python train.py --norm="rmsnorm" --qk_norm=true --parallel_block=false --extras=["local attention windows", "gated attention", "capped logits"] --init="trunc" --init_mimetic=0.7 --schedule="wsd" --doc_mask=true --max_steps=4632 --dataset="wikipedia_en"
Each number is 500 + 50 x the weight over its row's rms, rounded and kept within 0 to 999. Layers, rows and columns count from 0. Numbers have three digits each. The size before them is the row's rms in percent of the matrix's.

# down: layer 4 MLP down (transposed), 768x192, rms 0.0749, rows 693-724, columns 96-191
# up: layer 4 MLP up, 768x192, rms 0.0798, rows 694-725, columns 96-191
down693 102:505556467584510443484518482519479511451475518522435493496422484377448362499469445543529548456537406490530535493460589502607509485573521534477567576523521458471489535437520504534499566474419556565516594482495543514537454545463445507417543473450513562535438477485527514471476453445553443539
up694 087:469540598539548591572412476446403407483530482393495532445467479568582475491518483600488412350491550430526473522527519504463519472572521472399405536548487494496479573478461549546486500616511408445488512413515483544456505411477505525486463469510447563438512476498501450559521431496585478499
down694 078:477489491507468479498524383474547512522507454396496555516535501420549489468455581633509432535520469460543443487542539549475446509591500505446511487565496448531525465461473529557497536471436500553513528420425529406528521567459446465527424580457572462450547581419517454438441472430527588515
up695 101:546448497560547595509514476511486490491605490500500433484459527500520509482532567454484511537510480560427509449393470555474543484622452548448442476479449554579548488586498446458520415553540435489577462465496621574549497484469534555528521528497555485469581565519570474539510519520503461431
down695 098:548495507550490472488543455558553528505481594608518476505574586513525519435457485514493532488459523559571575450491510478494458542514528470480599570510575564430465550506499544549525519430518484518554455545478375346531458493447466574539573421485450497535453430427511576576516540622518489590
up696 109:585468519472472487439543508467563543562520462481504457534452464441544465471539569539497483435512431497585574507493509557523569503590547598420517531493534593514604416620476522455493600537507489407504449386521471555496516442502506523468536435567490513397514538516495561580518456490445474506
down696 116:517488618527451421433538562483544523528502407588523544520481509462478488451477447524466456482492506653440564537588457443537478488516595484510457543490547435436458390540572445485520491490525487589371472496533486532510490507539446537562468484491384472542490466454550507533498487438492283524
up697 108:607448449533527657513454518535509495454547551459453485513421417545531546400466520470518511527469496592437481564540503474550531426514543497450451513542457638552500587475434467514444566472579514405456490567476460512472541454491444467522489476557524499540595528427482450515491528542635395480
down697 120:545461510422538518492503396459498472430510485462485468423479464458418444567575530468447551513525484583545539587573485529426510516458484606510402528397491497451526483387496511546427510546460539432465522503486476501577500459470548469553438456501518493544487478476479480518502538485617376489
up698 107:457538542631423467484492542476522469589518449427542579563494496487484386447530510528487469465441462547508484617439461455516480548550559440583517507521458527490495494482447455580462482531509531414624545568545524461533536508567458557504505512507524451491459467473591480494541483584517466455
down698 095:526383462489544507531508452503546540483465542596490520489449467567466585621514538524552526544445534472477444497511516450477574479490474504528521592491534457480447464522580521622520491478507526428385584538466472634495509482457534488513551427592452461422482499478563472562594509511505573431
up699 081:500532520475539606519538548548420525463542543498468519459482486500526475479421462547488583512545541592457556538483551396519505506512554454541439495569453496487463463460505471469519467452403532444493499566520440522622515454462507576513455563558475513449501509497517508530563456469430504590
down699 078:512471526474494563448471551536428543479404528558457519503593487468516463472497474578526470501450476536542459473464517502408520544480477472503563395528484474477568476483500547394464497416512439544489479452506440415474592489485465530601456408545473482552532501499376541476485459437522564530
up700 097:537473614528404533475537537517491501532522462415501480550433498512497461349522591485616443510571478464454466555512617516539623559448525543449537468559426541588486530548480440511536578464476477534511539515463478543515565526471439512556518500511527500466512522401471512479552489477527475605
down700 091:435535491452564464466517460561447536566454548465494430516465529422493531524571485543456562498552575600576465442518523541428493486539412599450535545457546507505459530539444559522444454496432387461476551545510496425441491488523539511555594469478572409461521514620511486470508517607550506397
up701 095:461589533527502503544399486455547556508505542519520479545414391494513462514516542551592561424454504443574503574474491482477494494579515471590487564547530480540510444460459412489573575472438440559495542549491454452466571516506572604523580579531374563452621521482514483563508544455534484516
down701 094:555565454573574458468561444553471393515454538487602544481556448485461588512462491544464434583484488598489560429547551488482505435496474532429514525579527566506501443547456554485448474499504442484479466446476528565459562570466574470545492477456526522481542452651480572526425473568513304524
up702 099:485518571479451634394463501539450579438575451419523589539509473462579493358511466562565391524539521529494479510494409444541496488503526417570533585621427434493514537457463528555487517493483484553460493493535477434661544487465570585494492605534499502527469552402553474479479509483446488542
down702 100:418548543556508532573469459522567487557460557507474475440504520495545425521445539513430596464495515457532436528475594489479550468517585478449474466411528531543485525596486554444500436465494482507475562555608486542565558419449471467495451563479589497452501574497476603522578550485493511497
up703 104:400568543522426426496489518483432504444551548528506564516472460526575538444500461609498434532565485531453492455514499513514487484502591503598460526482487498498485486495432462504455479437468469483564507432540543612516458546433574483497633486552558513493525573430488499542486559463553446496
down703 102:450473424516484555538489492501371569509521448451508550496560488527512418496522495507567499538501437439503504560558526596473466510473441551573518351500536453469526452438483527605507477590483525559448447485453517424532583543481416478469508526537434410511528521547508554533556572380560564454
up704 103:457532554443508603400514455401589469571589551498443547515539508467395509468534460477522511441543514564493445554507521442507602528518510559418405522524554509548509568533455520453453451477487563496558593434497521534525482490454466542483461414455542503555412576435524365538489594490555475570
down704 098:475504464463514471533520643515487538513529447514588548498452496549459580549520470567460490534563556456471459477605384584448460459599536520485568541491546563457486579513520540448479489544527452497518496572540469458486480549508532558499459549595548499539480462532573485507457420618463538571
up705 102:459500486507443482470515441477507546479568522395505437539533447576474564513583545555533499534552566581542577470506506502512518531622559482448514527459370542470465566542483454537431483504446548441444523435543597442516385485501563561458516507489531406481614475479555374530561428519535479557
down705 099:589453564527515544554527453456468511526421518548538526469394559520438402467519513560491451455469518367409448449500503537478468531470473584565462504544474451463467505493583510521483541554562481526502458508554461474511435495552550488468442455534526552384412448512494508464575515478549507474
up706 101:442453553644508487513430451500480474549602531474380500556417387457519586553574479459525557479529565496464538523492398444498526564538526474469438582510519536474522488554457426542528492483604509461465505504453453574436470515589570485570463512451511553472398556525532425601511516495472475448
down706 098:503538409360523448442496432463514487439346551566568439465470471477533526439527575557500407488513473542540506485612622562469572566486510469487473439498577476457490585456556537535453600494465423521562544510441440481479510523558444500493564482446565483400570469525508547469501461509491504495
up707 105:558516476518469553558519550482625441565525453487539444529443599502513546482546544543453585485503506506470450537454517550550557526484543493380516504480547542497550543543561525493418530551580522449463451462523437468478589430502510485416486503487527519488564578581472565566581546509509476477
down707 110:511474364526537527460538532529498561453509437504558462489561530461531479548472443497485586444433454617540421485541465423499528555593605539497554483594590545470531591487526508511507530473447444536564562441614561494569550503593521604602583477406532473471568480516513465469471491422565430547
up708 113:587638438533389467469525544480510507544549541509504584495462531502485445466512495487557579542504428510576470506409508580509471462575624490552468561518533578524589592480484528507586650544415481506516570448504506437483523454414496492504534428521494501503593532519469414445509445458490427569
down708 127:395476562487478457511565511483439395454483539455496610545516429492420477524543397590502508589579549496438501514498499496576486541486452569568498523601505494441451523438557537537517478448568544502596519488513591515541519520527469457463542476445517535495483510535543556445503445534432480516
up709 108:475498446423583519516431638456454459473532592483445480529414425543593510358500573553503491491476437536454489585560538418533407504513498557532484596496549488533583608472519510494480531520477492463536576549530511554419505484422504501400491524489522462521464484535477565557572535471414416484
down709 114:471595527464538489393516467540463452558550453524513536447539388469545513671478462517464573515548562536599494428473594513414554508434456514474447444533479521533453425470443591594552415554547543421487489470498502482508557481511484507487500588544441456518484510508465410490488508481437504514
up710 095:501427510516521456524442539421474454606591465510508451548522557505505402521455551531526571558492488472493561453536507442471500494552531553500558533436522569444554464461524473496497490592539460487564470421579505500458524559614480423498517444534498594466590523473476450548546532490491473445
down710 090:564521507541443532480529447493466496514461498499503462423507562477448555532476564490479487430543453437553531518472546590544501452440503455508419511483605504466410495444589502454479486482565525522425461545385456456449392464488493559484537574437518510486585559445480417528450508529473427588
up711 113:527606552538421502464475471368469517573518491470658583519504527495542488446499503515465472591481533577569538579462467455493512527417582515490507523547454542508484529521492557424483474457495442506447334558528506483475522524502530503480556553587520479487444540595427503498527525465493401644
down711 118:481497419519532446527559454506438423441539455582460520504545461484405568442509439454490514451479551454434422473512509514524397476532499598455440386502526522444520455434487464532398494549541462457470622465416450508524523413483492446490571528445535567498467465536434515488479587557488533474
up712 099:456579442428572532521405516493491480554489511487480457494483507421505490461550545471517517489532499535494475621471443540588565442492480517502557479603475570504476498470441485496474480546515521476479574495525531593544547480488615478523574400524478535495572559504458524490549529447397457502
down712 095:391517448597501546457591462514581570490492557507522549564477498463536456513455499588527554461517603516552576479541454498422511484540445497496517512534497440512422363512563479500508610469459485604528526546458466523503485479531467430536516476511471522529512464543521571521410425524557398416
up713 091:516492572511476501545503578417534490478505471468430510418377429475554535410493455548436546469468598504506450392437418377486487532436555499638473601467464575442444468466430485433491512513510528547467501481472422458498452518491499537465427550412425508494449499541612504541541493570550474514
down713 090:437450401447560468534511502404508502441412492533467554526485512436452504567513519509552578572461386437551483532501507546498502547539468552440491424470557414498601575508462511532499457461511542510577528455483539525491531489553538461544546490494527435512477528508449446513452603448494529471
up714 103:386505523530465541478509442430603482527481485465579545487534504491594532471499493506568520554568539523471483544557497534507521477402549524486615546465537482449533514482357446497465537448527517540545505529465512459517568374464448564530494466470444529517550608555533431529582488508557439524
down714 103:562460459501544455545576525567583531505554493441580416404548433510492540506386555494378461470399552458524593516480449552503549471492481481493427517606552594443426588507594486511495482450514400515528516591481504436354435491556511454541548615452533522456518561536514490555523542441418490520
up715 099:609482565501599488496469502582543483489470525488453557526511517472541457510507511507553467515414523521518569521318460404494523476441499473484602556508565490488431483635442481463568540540455493464575480461430548495558463423510518486508498510458562545425416574507468459450484566579544463518
down715 096:501592526468486533474533523447508496456533532445542485543560578482522513533548551456422432445463476539555484529565468484344432504535492525491505531440499484549352505483466534486521485465554504479513455568513466529483505518454607568558444484457458463468526514453511524488503441567598432520
up716 095:550513465562485420545444577442517466519559547463541493475547529471510539493564489511545524447550443590478480484598547487531496481468579533477535548446434474481488477451434431494449518546502523419415573394489531452514434542421510533467546410479423483518492503647545514476513455535602388466
down716 103:397511539464505486571489523498502622454429419530506458481519546539490435571571461548412537468521536642456510495561510499539532488582568460551466484506525584382497514530531535424450531437500483532507523414543519517468620546545518427565527552525548520539522476482511410482557512496424426596
up717 092:590486499534582603540538555517368414485561518364487437456444532514561471411532462487468425414526564545440498460533505418480508539534524526456542490548473566506533481441543485525532532502614486417501483471458605492526393478535478556423436426532498472516473581572503451500488478583507460530
down717 092:430424424563572461437565475467566502499521462494457437467446433517538553584399514501466492465386474470536450453507519553513573528462472593520447468501461586493482453499593488510476537501515478546541475534515518568573471489613484619475569574440471469527455468475492470536420405471552508547
up718 101:437525564449485518496494457473389477429653537403538536554510565519530406486505480454509576480563562529526405458507458463471449508436541592503456489598579546559596592512499439463486464460493525494507461408564521510501489597518404502594433521487488569553479443505438518465548589487461461541
down718 100:425473440464573463483550512494482564549425509452451556549590483457553463542576499501462498520407561441421469513492543512470515461528511508568472554505512554490610476561456515617490506545546511436457493574372546547563470425486398432475506458471470402418470536540534483514523502441484433497
up719 102:481548541485571472483566503429471329495571380499419517510494490540503540499442543440513542475492534602506461569484476571510517399534500536422484572536492501524576458567391593491490522553424554467425468550578474558526484499514506469417510484524519520479490546579568588502514422552470459436
down719 107:587564462458542434379515500545521447551508441518557546562503548476532482531516467508514468535550441546468507489493556551507498497549563605495559501410521565477646533514498593540508456457475483601529503491510517520481591496424494457483509489557411407564495516495439488549446499549566334535
up720 093:580441491548497554482446466452519507507535467502490499513450540485545477526476486515505499476526525488482493485409498462517452401509489561520488547584536455540531554531526524460511553558525529524400475499527562444477418479516377591512508521483469568439454555562455561538481503538462498461
down720 084:528551403532440560513546529533592587475491600450508531514416502437433515535567476528502526507493483505536543409539537549450546551420487473546534480421553475568442587428498471549548493554474437460598501493474479544529491518501530501536529549489529452584546591456503431523578551461562472538
up721 105:605477555577485466521554559522437452554502447502535398549484559490637479425516503591478495479473518546559508474493393569525468491447523456624521625516437513520519461519518434533409570478482422511569560545455533504442529483562495475540488516462510512457485529517604489523551493557432475519
down721 112:525523482486467560536481482549577498516482531412533559516548529500548562560535567515500573544489506403554412522506525534503532553535521490489617480540506547461437558459550445539514492475492564480460499414442552445503492524523471543448496472515541543415538440499493411509507526441502549478
up722 103:461546514504532512611494554449434507438529480439443510504549445543535373506513519588511550482529543531483517480480583494514529362502541589448488503524544525467569606528503525413534531477491535435526443423540498592527507567468437449467502504622471527540515565502442432525591532517538467522
down722 103:505556406501436533474507504519563437405427548584534474473494482449508548483462429470552452509451377469538551502469457581468471470523478536434533464527543478485632529420437526460410533453447526527482502541537577531510471518533425525579548424444516389500519488491509552456469520570454456592
up723 097:566594472466563507333486489512527552524480576429458547524436415382523537451541538465500475545610563479513461582527536502525443422511592474467494550371588463526501513489545544560443538536435536516568445485543500554525435508477476496502508475565550520477467511533449483529576468504483498564
down723 100:422517460529457490471535430484456513472416514490533489433492521391508467455494494521567521486550456557484419508498605533445418484396499479523506529489537540621459476562516510528584500466503368422457544532540534595377479491495503503511507468428555584464482423535416492560493489536469397472
up724 095:510536520553547446530480501438525571538513393524445532484437544493545397456501458449411458425406537513610428501489483442490485515531504538533513538509495626501495498498433583563536496494406465529482466467545543528541428535539454553522482461586481610464467629534476574531546455406409461514
down724 087:457530488540485336425520530498430576493462601494536473555512461555566532601522486489615407427508445567459473433539519499533516492574503461511503462511557482604524499452471462564513439473565501551500510582600519392472494559593482520573529480366524437463520585523546486547464523460521475540
up725 102:515454539424484507477560558462476545514535410416638458543551527443501605458537601494541517432406513549466463526466497608548527480508513490496414445574522572437554574409539562542414530471505500465442511546520461501555476473448501466459567455523523519480484498503572517514525572563493467562